{
  "n_layer": 12,
  "d_model": 256,
  "n_head": 2,
  "n_kv_head": 1,
  "head_dim": 128,
  "d_mlp": 768,
  "vocab_size": 8192,
  "activation": "squared_relu",
  "norm": "layernorm",
  "norm_place": "pre",
  "norm_eps": 1e-05,
  "positions": "rope",
  "rope_base": 1020.0,
  "rope_fraction": 0.5,
  "qk_norm": true,
  "attn_scale": 0.11,
  "bias": "qkv",
  "tie_embeddings": "early",
  "parallel_block": false,
  "extras": ["some layers without attention", "local attention windows", "shifted keys", "capped logits"],
  "init": "trunc",
  "init_std_qkv": 0.0376,
  "init_std_o": 0.0,
  "init_std_up": 0.0376,
  "init_std_down": 0.0,
  "optimizer": "muon_variant",
  "lr": 0.0101,
  "beta1": 0.93,
  "weight_decay": 0.021,
  "lr_head": 0.00864,
  "warmup_steps": 102,
  "schedule": "wsd",
  "decay_fraction": 0.693,
  "decay_shape": "linear",
  "final_lr_fraction": 0.0,
  "batch_tokens": [32768, 65536, 131072],
  "seq_len": 256,
  "doc_mask": true,
  "train_tokens": 477600000,
  "steps": 7635,
  "dataset": "wikipedia_en"
}
Each number is 500 + 25 x the weight over its row's rms, rounded and kept within 0 to 999. Layers, rows and columns count from 0. Numbers have three digits each. The size before them is the row's rms in percent of the matrix's.

# layer 8 MLP down (transposed), 768x256, rms 0.111, rows 266-372, columns 192-255
101:517557510471533504513482496530515496517451537515514458530483493484527473517482529525491550513492484541509531478479471474496532520510496483515530518469478514516547515544503516493499519486494542
096:528503536504506483485503467513477478497525505480538506488514536485495457474468536509512532551446517475524519486497489474515513517494529509493520497465525535550519476493532506519489485483519513
092:490470500485519479510510499498476519473520475508505528509485503524512462516510494518476512522505526471514513487504470511469495490490547476467503529499471527541492536538492533469457547492471517
094:503513470541471509481502527508494498513491465508510494521505480482518559479489452522513555507499490477512513499472542501528512476505528464538474524468486498456536520490483473524518455502544485
087:446513477521494514499485497520440519505482450528484528510523538529517517482502549502508481491541503526494525498467512479475503485501487526483517516485503467540545493551491474477510573483476492
098:477547459518500501477528502553501506487465493462478472517457486510488506499504483467521508468495511499465506480500509440469476472530528551489488472557489500504506511453481518475463491514530488
095:512472455520475490474490455510490512491510534503492507533471520478453493491504472469481492486511452478535476525529470508495480545538485477509500477549539509480533516508534517491490516444528524
100:521562529511510525525519459513472496514496518482522517472475504536461499461492496522505444513525506498540535538509494482495459518517524501529462520495529520497468490509515553521468472541500502
102:563473478482520515521528524529501498477522479514490485506469524477551493472538518491496488470485450503520496513496492451498468480483480499495520527459486465512510517457479495541560505520540530
094:503516485497493508477506500516478563481491550489427481479530481501473490517476479531456472526512501504501524497482496509466491500494474454481536503499479459486471512448522478504498513486484551
108:500508503524511530465509515460494528461501531516454506506520524566495496495509476537545522468529517517484477445519488496507509482482533457520527506488492517489570516503474504521474516511454548
085:516474463472511498505524473484506494500474477497530528485452448544511520459509508510511475480484534496501526473495488488509521485480522470486469502449494514509526476496497481481494509503503512
095:502468475507489490479505487530470486470452503495519506515486486489542515530478556478486460558481520519488465512512480509459468528480515477509482481518482452525512520488464562474498486515477525
101:428463489523521497515494507522498481474491495527541489461518481480471502473497543511472476518476483455515494509484504455538514505523506502501530511508543498489476474467497529498478483508549508
100:526529472484484509497513505490494458507491522459511511479501525488544491560528541507487441478483516500557481502474480500507491516507529460499505490500500495492452528460497526505521479557488522
098:545487468473476475493545492546457489489508480539528495490560517453476509507458504450516501453507523504485502473504491585492479485529494506512509535471532500485472526504518484481487526514523501
100:503500488519492434510468483482518514526513510523455506484490518500524448495532461479528540469519473540489485509474552506524548520484462498513523479515534465552481529502498481495494493480515440
086:495523481479497548481511507479494494460530521451495487515495498492500523473503527498500495457466500531510519505462489479517470489504472505509532521477481486452479482537495489519488495498501457
094:492495480474510514492498481513510512479517529519519494497537517504507503552525485507506537494493539514551496477524447468525511536539476490527522491517502528496462497494479485475497439479497502
105:538506495498508484466499498462523523480463471492518460523465499488509460500467519519539487512452494530498493465512454480495558517512494518509480524498541513507532489469468516499468497490496510
090:491497559494497516517489478532459475497541503514494501511500538461519509493495491516513529486475497505471488526529491505496537502459515489478521509446506460516475467538516516472521495446512530
100:529497478507545495450497511522458509510478530507497499497493429537465479480550516479503553481484496491486469471505498518523480539505524534534479503526471539469513487512459523527498470515505487
101:488530511519485502485502500498470543516499521505498497505539535482481500460499473509465473520488464491508543501481460509527467521492506503490501517454536534446472540482506525475475471499508470
108:482470502504470529472532474525494532499489471478493514477544441516532509484500424504520503529478487491493503474515513530512501467582509482511495494453521523494528512509476500450528505523507480
102:517527488509522498514504498507489491478488476547505478511497449488512511444486511468472509489536518497503498478529488511503495477490471492506481495519509491499511465497509522496506460525478453
101:486478476461501462483488460460487453523501506465519491571523508488482540510517560491520477469515501481514497548491532516518461510492482476494448475496488479524461494502512495485543488515485507
091:470474468514484451500524539512462499507538511532480547538494549524495480530545488508464514524453507503505485480509509536507486517483495530474477518516502507529463529513501490487477495521494571
093:486461513545506519522522497501499513544500507464480463516489505496486511496513471476466493487555510520501538480521498508533549481511521472518504469505472512547500506529526458536498587509472515
095:537512451492494497485536510552481515469486529490487485501527472496515509510535477527477560499483493509493500517502523505525517481564505517512501473494535477516501521509496502496519453489480471
096:501442513544502486521552486516526454476470487515492548536484513469492503470509486496521475501544536524485470516495470484499517496493476506492519470501467506501537490525477510510515421545493526
090:454510495518508517512457448516497512490478471498477531500501536452505487490508478485502508547532477495510487526501535523501455502495490539491516497492489497513526492486500507510508522488512566
093:474492528520477478513440542526488531501511497492502449486461484504489495513510569522477473483508462483509472534538520506516482462492465529444499528519486548497521536517526501521440528499536579
099:504482497482496515519575494522519515492552474525503485505489511488510507516473506500523509482494568525442488521455503539519497519535478509467514522525433488476487509516542511519500501517505466
105:498473483522519489484506526517514515532478508514514517511469514468484492486520490537484520474446529496501512482534532473501502523453472490468552472482478500495484494497501435518489504492480561
100:503485474511563487500476515511490497503522473453517477467499509557522496517504543495536522484509484494506523502475482485503567471505518485504453521529445512497510495521528464521448509527459501
104:485461500499472490492503490484491518495470523516503477513486515520524524475499521488528467507490466499490528502484483504462480485503513479530513474477466513538513526530499508467518487502491522
102:526529500512491497503508445509495499493502506505515512522478510458533484498483542478499511520493529477539519509508476491453455445452503498487555493500514504530545494519505514505504469488486527
092:515485500489551455510550465525530514497525500499455505507517458505521487474518466500502526497531469466489494519521496531479520436496486485483505499461468500492526479472474473501476503513461483
103:468483461498513466495500511518512463552474542522525479476531499508502472512519489479518472480480512518498527513522494519560497458519466505496499504499513531501522504556521532504503532470528505
096:526492504481503524521508525519520534525480481498471534506484503472495532543518529466486472502501489491516517508502517533526506528483487474470486496508510460508443500553499495495486441539524504
097:512491469487499496480478521490474514546519548520484513493488511529462517508549513481493494510463498514523549486524498521504544476500478488516486521465473434475502501500456513510494509531511502
102:511540527461525488474481482517478482502513526493491485500496495476523525533479475501510505512491525541508547497528451488483461533461510474496510540499447487504476536546545521501542502490502547
102:454526446532490490511504508507533506506468545488472474549536487503494486479502510483485508461533512550484510530489464474531520500500460519523490481510526503510492522504520494503499423514508478
111:493484469507499488487483497510490510507529549509511503469496489564443465501452548463466505464497522523486547534484490497494505518499525500496502491483530529514523505505514512470484502452485533
089:545498487482492497388484476481494515497487504543553502500517528513482511487514555494498498498483456490509496493520499517484494491535481521475483523504521487473482505519507564473500486503514496
101:506524501518499496473520475514508468488473481485478517462468448515490478521519479495447484511511454560510531512528527497560443493466490490518492534549474498433510532496476502527435502515517480
105:517472504467546495457548518499509497511521481520487463533486488496509488492510550493481489586430520552482475516509505499481479467472477511505498467498471525505513520475512527444477547494497462
101:507524442492496524462506471514520506441497453535502514517501524477522492509509503502518520485505537490483481506470482448530474503475462522520503476488507466532528537484498514484495494486516489
094:487476523539534516503471481536485514482523474510532479498487449521484519474526491483481533513515521512514520542494503480494544515479538533495487480490528507536517477524526483470552506518491502
097:446487503504484509516495500518485526472497507478504508527501501523457508482479542462505503498539524524507460489547515504474551486496517453518525536403492502503475499523501503475510489515522464
102:511525470492461489471519495512503519524448507491515469474510529493498500480504455570500463510532522509518492475513513506426513520486490460498478573480503519511494493486478504502503517496439502
096:469497484509517473533552525462510522469494497476553492492436506515516526530530542522500507530519516469496471487462475527457487514526517501512507546452466558478483480505490497478527516481480478
088:479540509570524478528495496523506507526490502523505482517494526499466512495478536475481443485541491496478524498489563467500533487492482493501499468516519547516503503495546502507510505463483506
092:519499512504519495513500474491536499495488478523476518494508477517469510511489497471539485519499524520491513530482511535473494503517507518517490490452473466533499452529501471470509516474447548
087:449561487496477482527475534518507486526498529509523492512482491502487530505482477507505508519501491470487491468479469460465503481491484475471553540498483481492519518502510508536495489541466477
107:426501506499539489520532478510485524529509517485499479506515525556494505486496484533496506513571501493519479523520524479416493493448461506484512474465485502504539480474483504492532479521539506
106:500544498513497472554500491522496460508529507489455522521493496460492519494493532501494455495495476467510506475476499470530492496494513530495485507480439512494530494443471453499479461518537484
126:514474528492474512490499512538553517511486487491509539524479523442489501489480474467472498499490473519497517549472493525529514427492510500488511460479492525459527477511535470510503456514485469
105:502502511520532495484510459490500497492461484553503499489499489500530505467487507523500511499522486504506509518507530539539486499509500519532532521498484515502503540524476541503471449482532517
121:501472476542500519439517528536508495494507476493470485512527468491559523525451485492473509527521448449514501476513475506471515471469514454517476480474506507486488509473495472483533497491457548
098:492539483512497534529525539477488485525481495530458524509503520510506510533488541489493482500491518498508497502482521488572486482488478508498513489478504514525497470515504468492506514493544476
095:529536564509482481503504500543486522509511520490493484493524500503482499503472499499469476512527512487519478459514498523493516500510498515526500467511502483494471500468539548459481502490465486
093:523498481487497476505493522519503520498547500482468490508474516472514509517490496485483537485535457539509487490504518518491445475494491503462516557527500543457493535507476529446479488496506529
095:538498461471535501532520501507495545467472475557557541528482516525502485526479546507502475545497495506491450500485553475512489486495523486525518510516507540490473532492513471485475498528495476
088:511479483452484498473488527513483471492485532450519492452520482480533479531475536533565473491486472507497543495484515538452525504490502515518485527497511518512486510521464518506518539485500489
095:511508523507502490519569455507486502525497485524490474495477487514505486555477551505499506499518513531509466516529533521510475521454473534453499506478526452528470466519490493543500509520489515
103:520516485539461501529514462555528520537495510495495494501511518479550507479517497498471521499494541468510503514508502494495503514483484503502512457497499534484531531504481514509535509437478522
107:479501559535476524478522505505528439528505536515505499519503490508489533501451535524470522533530506497521468491529518448553476526505473504529505487456454491539469493514518509475515464523511543
097:489509478505526498476499511511505513466514484508506529514495454480467563482456493524498479487490488459477550496453523498451465501509494504549503545496504548468511516517493467514537482465498486
103:529498502514544472525503508539496469542466522475495491524538502477480542473497507503542524541513461499567539511501502480501493495484518537529459504501465460485509506548507514560526498497500518
096:503465525524496501526521476443503471497501526524523514474471518491497512480489476561466528494515462504468526498490486509527580514510494529511500502515448494499489492505499523430463504499509467
093:493488497511521466501556475532497486455491474521484524460467521513498483503492444517528563474519511549469490505492511454502538470443521550501498459505533498490482535492447513496477498500474503
093:524480482486468533475486520499497523501527496493496475504511489499518528462526496483494514487527460470480522477526539486479485478445500491497498477494496499493492487529510487512496514482515550
087:479509505485507469450524485484483542456551490499487487493474494535506535509501515533559533553515510529478504505487487490489524452482476504476491518497468525532495512487496542530529493486493524
091:474508514507498501496489504517468529504495497473508477544512489510475474456463484507518473531478513523506545501520513493524503508492505532534497503505483539515427489504517522485472492515500498
107:510531522519465454498442501505511532526468513523476483475530514513476485522502479490495511490501447476502539491481500499501505556486485537454467489528475532511504477500485542496507506451506537
110:534520537515501451491521482469508489507485474507454508501488479533479463476513522551509533471484512483508478496490540495525486469515545450513528512526523498498498470529476462527525546557514495
098:476495528542548480504531496506552487522546484492512485494505484517493506491486542490503491437509474519429492495461479491502502498509522483476505522498423503478494522508537522464514495484470489
100:514491515471485478492541550506498456503495496470525493508502479525464493487480522521512495489468496497516510537501570547511451497487512476526469535522515502520524499520484491543516486491516502
143:504539515462505476501516478500488489530485507488491492518508519498538507508437481531521503524509514490512460521503525482491466513507522511486529530525502472502512497501517475521479484505555528
101:515500479528514468517494449485497518495478471502484488475480490521467484556523408479525528447514474476520521532498550504504498486514512507496507488505514492495511463486505514480513488497496514
110:482491511514496472484496516510493509523514491491538497484494538482492503468506455483537493472522512493501520499532493482535537456532471506488474570510497523463522453508484503504531449489502476
101:527510495481481519534451521492448473501487494474482499531533495461517541547521489442474542516541494528470466522498497524497487550434514499485547542546518517501480498522476557476486460496528500
104:475475510500524458482492490494501513476502518503482513476542471504477544512474535490489482424511507459441550525475474494472521506526487487491485443496493520520492494496499496497526481471498532
096:449487511483497514504519520544530512461499508506496475494504475508440506496492553511500476494467464493503519513480518507478523506473512506526551520494518502510475483470486501523467473497470451
102:525494493541540515507480470500478541491496489481474433527510468454504469493513504515460501526532505482527459526518500510474507519523489511524517474545520529511522507517494497510454498521555498
111:491506513468473477473541543481505513479524481460495484499521478515505480515484491508501455508520537507544505494456507522517465481518493457541521543478505502487542472500545506511495501519462527
091:460505454474512479473508508484517514499506500510522483475498515516507471523524508513494550472560498468527538462495534511503488527475461514486502450523504495527535515550506516525577541520487483
101:467516515512480453488508512507489534539509504480486525496485532499492454503505457546478479466515504505451522525486479478543494533441489485520471518459501529502512502501511538509472483517491470
100:521536529496530507496499481525486469535476552484505495535486467513497558490469495487524505472427507526469515448516515500467510487486510495499531549496457538513494453489509509542472484546477531
102:522516499502475531498487506507416512490511561511552470500502506498518479535466497514467480500503466485503482475509508452444497502557509491501482511502504486464486486473496472490522522468488522
099:496550521519510492536507509500498484526531549489521505492485511485501552517530493455529441547500477484549506532510493468504556514513542508499473483485496478519514473490449472506504514514514482
098:486484524493495530483514460494502470468517482493522497475479510526454544490463563543481526461481481473497507472480520513512514498496516466555497491497504547509518521518545525501502560511525508
112:506469441480559455500448482494517467549447458493498470512537491514463452483494507479508554475510490516531524495470479487496506501485494479482552479516501521535508457502515523494500481522502482
091:481485498496481515469514462497496451504495512494530472460510499482512508473508479476484469511491467554508514515522483526510472504515546520515487505495487503504492448560497484497516503491505506
099:537485458479476517468432484458508500499468552514510481494531526529502499514496555485496493446490502452506515521523510477488528513545483498488497487505454499497540514529513519514547568489466519
104:473482510489474546487446512521509504509487523528490502485503545515499487495482472484473542499492496500524545511500512516542520487507490533494517526500485496496453505524502545494516536507511552
092:549506506494527473533471433516526468553495524516516486505513499531536488535522512549488505489504528490502439472469489538465471508457528498488489509489483496511506466481468476482405550502508518
117:483513481480496515503508455541491485486477491515458524469487524444527497503481536504482449541517521461549504493492483490499462506478517522513452518510504498477514462492498502509516433524503506
103:488498520494567526493500472461493471476533479496462500454522483516523480493477467439530502482499484513472523489528471466558498484464472478477470472498517493545515461508484515504526490478532486
088:506536527498541506436525489480501510502480502512476496470486493548514550479494512498490491515538472546535501454503475496484530501508467477511503524493530474465430502565488485509507515463480524
099:523475468499516503530513429510510488485488509509516489536509475494550521518519536503476538516505489515531440493499501493505455523471469514509566529493467425503468485486542518546538481514477482
100:549520536540558487475495462517475505500496485505493527494512542495504500517502479515461477455534506491502515467491507495509493492538509518519517512478491459493488490484486529505488523510494532
094:502463505524561491458501508482579549474512513506509477450476475496558459465522524472503474455485479542456478502493524478518505491491466480491488485505510504519513507509501524480504492521496489
105:532465520530483521486478501471492498505517497533515503515498479515486498467509495496548495508507521478483489502460477545485554471476511485485521494455531489562537520498505465510504518502524549
109:496482487486467447496537519486495514521526501552494494491483522483525509497481491500511495494539495507502497506527496477509503499512531530479491506482447460531507441464511522491493505475539483
102:508488561476511496465543519474499474521495452520520482454469523504515487509486468490521496493571495512485500524503488481514459548472483518514530489502470489500473532511529472462504497484475481
# layer 8 MLP up, 768x256, rms 0.191, rows 267-373, columns 192-255
114:533500537486522489531474512474501530483525522474475527514499481458506438497512498483486449503453536449472482496483484502548480495548531526493478488471476508505471534482517474487498488531500474
101:508539474500516504523490497520495501512541521459488496510536514507517498469496508522501471494504491478504545493526492478480493525513531438524568506492479477470491507557542497507560532507510492
103:475497495497461534509508489498490513504526513483500488462504533463522489521502508490471540478461527505530512516501543509543503500485468505493503491482496505495498509509520544489469488504511466
109:489536506498474488499500473480510512530531492532484503492513491526541507519508470474463458524481500508517472504540512508509475459502467523493519487538482515492516507522451533489453447465485522
099:449496505470517508525534468497491495496436534508512525536512527495491570503529482498537518493529461415485456508548479458491494467506503469512522520490517495503477491480458507524486454514528485
105:498496511528491470510496490500518474513508417494505511496524480474511505531469470494474501487507471520494532545484505502508499517493510463501507545480503467531492491502474531502465489484537454
095:478505539475490455482440512482497539475516465526521533523525476477498455464509514488519508454450483524493487456478471462493548500479457546483503516578473490521504481510480525481525477498501521
114:499472470480519475481531542491536514499531494494489512486478503496514477476516535497486501462510530497522502506507509472469491488504509548468470496490500491495472498502530470506481510529496553
112:471523445509508486464481485492476499536483424514517447486528523473484496451505521510523510507493517581480522472492484531525445523502481482442513483508467494486534463507513479480457483526530472
104:478551504506460431506513538503457501454528528531500521526532487524508428500475467491521492525542525516443509510498496496485482487500480477502509489532485444489516483514487483473529507493500528
094:465537487481493467545515547484461497508506482467509488501465536457516534521534445480495483517474513530490505534541471479486478514473482499495487522500502456474485518482545492458507501476480509
093:491515517493474525555484532481523491504530477510460533487494498487486530475464503502501482521493506486524573508485523486504459511495476491523487513477547542493481503504510511535507490498480492
104:461522534547503530496531494461505515483536546546461519473450506495532524448517473498491489475469450527473520459457522499498502513473512511506516469488474490523528510464469473492512556513543453
113:497522465493482480486478501514509486463451507485469481481500573497487506483489525522528489471485474520510524508513534466514490505466495500505506494458576500514501515509488506516509526464523479
102:454473490537508461526523528510530453470490473476486477523539508476496529447491506469480481531473533514511459516510492508496512475542517540463502512491503541510504520510570503468498480458504515
101:514489499527533527507522527493503468494527498501499542502493485487444466490529488496471512501514510459535447489508483525528549550493530527488522454517505489477480511485520504486455531516482511
084:456475528515513447489508517527540517468507493474485559460518521492524509496549484515512478538536501525504500480501552489511503526546509522475482498499446500474535466504521554465452491495472549
107:509506536483526454543497479545517509513514563470497489482530492482520513466536507511497506512504494463526502479477494540503493555464512513508476511500471481492498480519519502500477501496480510
103:473446518500489512517476519484487469524536531490536486515552511516488505525485473510494517546452538525553525482503499495525465490507484467515468488526474477489474513511554449507529515442552456
102:540480472542487519491498501498506483513485507479504480487458500494548481478511476502454512502442539504556463502473488487520492519497540480467539530513544497491526516518475532490466501515490496
117:468518504512527506531529481482498505526493473524471539483499533489502500459514552460451456502492449546518491500517506507462436499506503502530474571512534514511515541482432479508514483543516507
099:496453475491538497513520557477516508496488520479507511566508519497518480456498450488470545471506515523499459510458501525472492421487547508531487507502459493494497528491513490509501467516516538
094:458473513454473488487501562537496509484474511516490504512498470514483528511493476473477497529482445460529521492519501479539501476551547487512515492468497525515491510478499460523477534505539510
094:528499497476556505478494466491500520465480485526530507510485544467481511498487511563472465474473509478475547500536509501500494536501517524496483501486493462532502511495509505506488527521450491
098:510554525510504484515507501497526515488529491520527486484457489470479517468496487475489511489532483505545494495497518495549520476504460488508499469497501528510463506519516487513525524511496514
094:560539520496505542558490507499523534473475429497453467450505523509464491475469524462534504487536486501548494485502512477525518523541546516519485500470481469534447526542491466510498506498449505
097:493518507530477502506505502488446537453531507519480499481561533510542492509497483526504490496491529498497521507482518503517488495541476484482499483574517530489483487489533505460527509448508512
093:496514466456486519543498516511464518546502519492480480503492510481519488534515524536456530534470469478475464509536578451451524457473492480514526508450499509464484476510515495493484463486486500
101:443520495508524475508507469478476488517440497519451526520530517499494482491521527512544551496465532472515517523471474494517452520453470518476511506503503501475498460545489521509484462501526530
088:528500524482519543511436486531501459494497464515493492537518496543523477497531485480459488525478475525464511481491509473509527454496489524511500456510521514521522485473500534461482507492517493
091:482504540486508524477450485519500503489477500507468537477512460493507442471520489549468463503529507535504481468472537510498458484486525514505486503526471511506490473539480446508464525491520487
109:473525527525494514492505511500474506491503488477468478527480519510524518443495523473451539498474501510477490492515439482485479488506501503522513522485468436517526535482469484497481466444496510
105:490544500519511511516479514497512509548495488475487487549495522466500542480489495507490524481481505474531520474512496536500476514462492484511521528564512538493484495515518459477476460463521550
096:472471553480498551516514498498459470478519497546480492483504563474532492531525525520495570523494496489531459441451502501459482526520501506528477480491517495477486480510484445485475469501491477
106:505511521522504521532487497506445528491490461513515443505513513514461505504489536535481528474512489503490505468506505507518468542495523512504508512480519508458521516441532517522526490499538505
105:482545500506468504479542470539517463514486467513479490510511454481494479548498523513482531503500456539512467509514502515442462474504504521548525538529533489429473502467490515498493504477523526
095:515489546486520495488542497505544521498487492498532503486497532490515535518504503497520506504467513527500509455517523453482456483478485461510520515488502485497562489511496519496503479535501513
106:504465471500528480508500480500454485483534506523496491514526503478527525521477515497510485539480458520470496465528444520535490496478498492452497470502481485527499500508511471500461515465468519
094:445493510498508554513461487523498482476511476529476478492496490474492475523522497560524518470519461558483548526522547527477488441513475514502497512529508482483534489494516467490560477508509508
100:522503461452491505514470502509545511451501470532512490529506477519485476492531493488513458464528510479510477535479545490514497512511450498499476499549475488502526447499491505500534495507492474
096:469526478490486510487470499525502520542453473517451504544493437527485486485497536497482505487504526494483513518521538489537480511542506467522492537476566500490507518526487447535501498455539498
094:480493477470487470511503500489480494504494510493522499487473512546460504460516504500502480546482492471482536474489514453494478506468532500454546533456453487482521501506482497516524506477521556
098:552501507507471500500514479510476518494483525501489540495461491498499529486480531490433497477522506514474509463487471475522488471503509466522497537482514521509479491472490516498466506452503479
113:505515488532520520495507516499483539472521519490483538498459477516537554490503494513495522503493505487496488511508493489481546525522501467497477518444473489528493466499483495510484507512490529
111:544491494523477499481498530507489492495475479539495549540470516452529538506545562503486522496457521525484490489478491500492513497514546481524471525542476447458501502508527487468525486531512517
103:529527497501500526492510540464504543497500490508512516507510494557495511506497461494540523452515465510515477474498530533513482500503523474510502494459551485526539482442512424506491492460510502
092:511537468478468499497500479489526526515481486491499504530471480475469490509507524434471507511504489541492468506479500493556479491470482483490606493465509486522468540493508479502497530494534531
088:496494484467498476500487549483480442495489533520491519517503527491512437528499497505520488491514446500529479431479527486468487502509528445552529497501490457483520540505477493491476519517514474
101:503474473506484527518435460517483504500515488496490527487556495467493482520475474499481502512502500529508493515530498529523491516532504483461517549523507530513478498482499515487481507499510512
107:500546495519487507517496508469495502518538487479512505514469474466488498484504517528519431463517522502515492474535489506470499476497512515539530529504524484472522514461453504502487463494555484
109:494503496486478483518477505517494493472470506476499484448504497492487468488511477535461514536485533513455520512535482515471511485492524491513479535495478500506532472528488494516484506463463502
094:482496508488475484522530480475527497457565478510562506473511476510485547485492472514517510477501495545513524507476485528461457489521531483589498500475497496450527503503513534513516506474542532
100:532572476540517571514481482513489507482499456510484522527489481503540514530489488543477508532486502513512504506492452490499470489483527503545484483504484520457487458444512504507485480485501479
089:499490480493460495527473512483493438473521491473490493491503475463500489541511505494514469521489489493486478507499507520497458465574498504455441534477462507480497476490451470500507492504522486
105:464533521467511496526479519473511469547476513535494511557494481516510520501466521473499478496543533538495481467490519519509504480446564503506519503512464508474517493522509494504463487503509519
109:516523501473474503475526531470482501488486513486484501517515482488508534518489503514507535502485442532478461531509521546575487478498482526510481563474462490523451473523443493508456485520510471
100:522477542531476495475548498501500496466495469513466460502493491488534502503507488500477514495472519521449509464477489521504476485525540448473485508567481489483497479456500492534458487524492542
110:494521530464462514481497512506532515465517533516476489526463525510530504475559478495477477493497512507478507530535480530491448505439491463510530439527526447473502513462493507478475477533501498
095:506507487506449529466522464501498514468536475500464488487494503465508502532519502475517491486453498482452524470495503535504487495542560493488481521523534489456526505455490512511517489499530562
094:537518487484487470499499532480552497473509508464534456551502461518509502528498481520508489488519470506474486492543545554526539507490494473510518495517515449505502483510483483505474529468479513
114:489499521505522487475509475455494507476507493531478497494499491480511484516488452522467483503537466500477480476441509486527510474491509505496496486547501500537576534516472475471501498522507492
097:513483495515539499496481525479534510480518498493489507471500531516508486473526463469517507504468500503461485480490462511518496507534546477516487506517510481489487535513462477465479510520533477
118:472489471557479492493498471541444500511542487464499485535550501518509465512518508496512475478488531482475499511498512507537467532489493524513513491470528486486549513516476482556439489489506483
091:464511543469513515491485490501487478546507472494484492483548510524540512510514513491516550523536430535470492452518435516503517504543506499489504510462505494449484544509522529480474509459485524
101:492553508507467522523478540504476565471493450485494510463523483511500523522534492452494536490471491474508494507505455538522497488494516513461485528520508540484515468491461495485508502503471462
109:518505492509482522466510515482475460505543476547499497519497530524497519521491479496462450534501479513512525499531522509466528510505484490481543476521497469479497533447482475497520543444469498
091:496457481529491476464529486485493495462530517493491478522509513530488428506477485491480506466476498489513514455488502497507508517480490544498448466495528462488500452493487476509473481509497504
117:507472540500522484464501472476480577489481435492511548513477484512526508542553483509517500493492492508460455523506469501518458528509522575444511477472477512455510506485501489493516500496531494
084:485498481511481499467504507486492556466537494523503504480455457536507454483529478479466494462484531481483442495501498473507476513490472451474508520505508550524466502438512455500516488499479476
103:498502517485460468472459521488463510508486492495492478482528534504486520495494442500512481521500529493518511480527494504499480486500483511477488415499487502458522516508506501491488499492531501
104:533486500470482523458541498470527509493458527490487490503510539531524508518532510493535505547519529516506516502516454451480514463522452500489557513468487453509464447432474485548502450506480481
100:468470510490525485503497498512477481490477469464496485489473483529515473505524503462493510502495578474528510503481471503519513467487499476466512498498510519465480477509540511503516480455505464
089:518521492576444515510515509543502472511474463477496553467550461468512480508574495529508497489470531472519521536463494485427479526504491520507473509497487476498494526519529489466495528514480529
096:526466502469493520467536526511503511484530469552498459490471459513548504482484495503490531507501485515490513489526502501520490521531517522525511536511524515524457508505454495499477484488466472
107:483467526508522520565496501494487514491526496488496515483456485499461551552506552539529493510515519540503496490478494526487493516505524491475516468515476466485560479502492470522486494494502481
085:459497458493502516515466484491487490470486531499509507490490481505528532511497492467487476528545492476522514454492449509517501493472465524522485501488503523460488504446518523462477474465510507
096:485472541509482526516511507490535488509552470474470484492512557490503480529484482507475502493462507488484483484511512472473502529518478506503536518479468471471533571506577487478501506506498476
102:491535549497509540475490471478475532467505449503523536500512523486494509501549513461522477480463535512493449531513491514511467471492515481534522478486521499488489506520484509460490493535462533
095:480466473519501477545470483492484507528465475474461459475501451474502497519497480497515521464528538499469478456489520524503512477534490537481522530515540516503533490473453500500520517435486445
100:569521492495511503495520515514460517495501500529518522529486508500488530521541463493530513483503479474510538485517483501512551458487501530491516533503481526535470501489473503483498507458469517
101:517534482472529473502519479472527513531501489519488521524485452485538541505502470506470496529500505500567524464477466527506523486511485506487488548506544504468504476508515476471521432482491507
100:497504512501509537502496463479508492467514549467496523549436512533504493495516494518527471484463502436525458477468473542503476462471501506498505541511474517499528471509526442513464488511529472
102:451505554483546532459433450507518478511437513539479533498545492489547508508551490526484503499565449528466503484493477444564498503442541489505531467518480484479494522532491523462528529505527487
113:479554425519521528474498513528508516512453481483482486501509518487517519513507504519471521505491453530489482475501478498527497496525510507520503486509522478536493512519495482529518456508522541
095:544530543470492454513512534541518491448485532532523524441519526517534501528488478504465532530505488539511493441486508537460472527482461514496527479546494496522468516530503500482489490517502508
098:522500546519528484457512532499475489454505470463499468507510484544507483457439507467516483511521534462499477517475476499479463496496456461507488494434500487509533555516522466507439541471483517
101:501520529507478503501484502509515496481475492479529455527484498495486505498467509500485514536513492512507521464482465469510550513559500490451513525480532457472521533496515485478471521505515545
089:481549487524536534536498518497487461523509531495502484450475539483479480482505459473513530486486486485472465523539537512520457468505499466485482520457479456470497466522478479531535462490507507
099:514523497503479546531530490455505502557471548534518506505502494478513533514523496492494514486504504500469469493538503477516502500527495507530506536512496487510463446495486495423523559507510487
084:467457521546455522533485453470490534504527494529477509487519471524498481481479517480531511516530497530521507494485513497469536526514488445455534554509509493533480499493449493484509497479491472
103:502493476481481506485556539464501517493522509501479481511521527484478509517426493508513497512520511518491469515508487498479495512541502530560495494525509484508510532471447503481498503528503567
106:521530500494468481503477499482449488473508518525494475503512485503457517512519499484500506558490518479510439482509524486530491492525446552538492507509499526518494491505494486514489497489499493
114:466513499496524495506492549483466427467476504511511536531456523464498512532556515509524451523537505506480510483485489500488494517481517498516523508502488509525534494499531484493564484517489487
088:521517517513527494504496509505523516492500506562497533513511505517489490486493525532538477513536494488483515437535495533477529490526518519500510500513480468489477496533469491464501459533500530
105:525481558500458477501493493454496479493478533491514490521496539518496486489539508495488522476510465519545492481495480484505487502514517515494519494441513496484502509477493510529472517512528501
100:476486492504498497503545503459470488505499512543470514489475496422508495522515493482493527527535473558517501497487510489525471529506501511500513507515466495507515481523528479481571508452507515
104:514498521480494444500467507498514540491486504509480513460487522517459544481536514483512467480491484530464489472534481503540491479488484488511495565505479506511503483463442501527449483509518503
102:485513496555510496513452488494539534476468490509464455500475503451493539439509473472503504542532515496499514489557479513489525516534549533522476510482520497485561473513504477496499528464509507
096:530536488490489475470467461538460513501494486508496488515491475495546507513510524523500518489526518506485496475515502486494539483433511468503526512488471505462497470493478420500497514490517467
096:536497556490507515494501537513445510508497486536537515466493489504479483504541509531475497505498493529476494493493531536498463474500521478458512476496529453508482468488507470493456548484527509
090:491517493512518482489526509514517431493494498503462529530481489488482487489425487559526495483491519529468491507521499539507476519572521490492489520496486530498508523511525504484495497507473505
106:485510514516518516497515481483504506481494542510511550526470509488487500491484488511458488495465544491513471566484521472500454499505539554431502475500495500508517522528562480489463486488495486
104:452491528467512508510472503478482519517494488453510527507530495450490503502510507499510478459488479481490479467502476508516506505497500541496473525484490510524510452499493458515501481526529475
107:518483544517466476485462545515476505504499524498525476492543493502556528540557518495513509470506510520537491465492470506457518516509508518440478485517523494508520451512462464557519541536437530
077:538501533499547553516493517466481502470477493484485485542500510518488511541539548470484534529494501510519487547482523473457470475483471457520468506512567564482508494531523491498497511589484500
107:477503494487457452503533511557491494463486526477497535473515494514500542510513499460523478525479534491505487509531497519520514529503518491525542506534451482493528486484473514484518468540508501
115:467547537538508478451505533486505509454537521534467495520491531470515503499533477528515529493466499509497489510516493474511497471449469571520481486507507539504526504487493521508488521477492459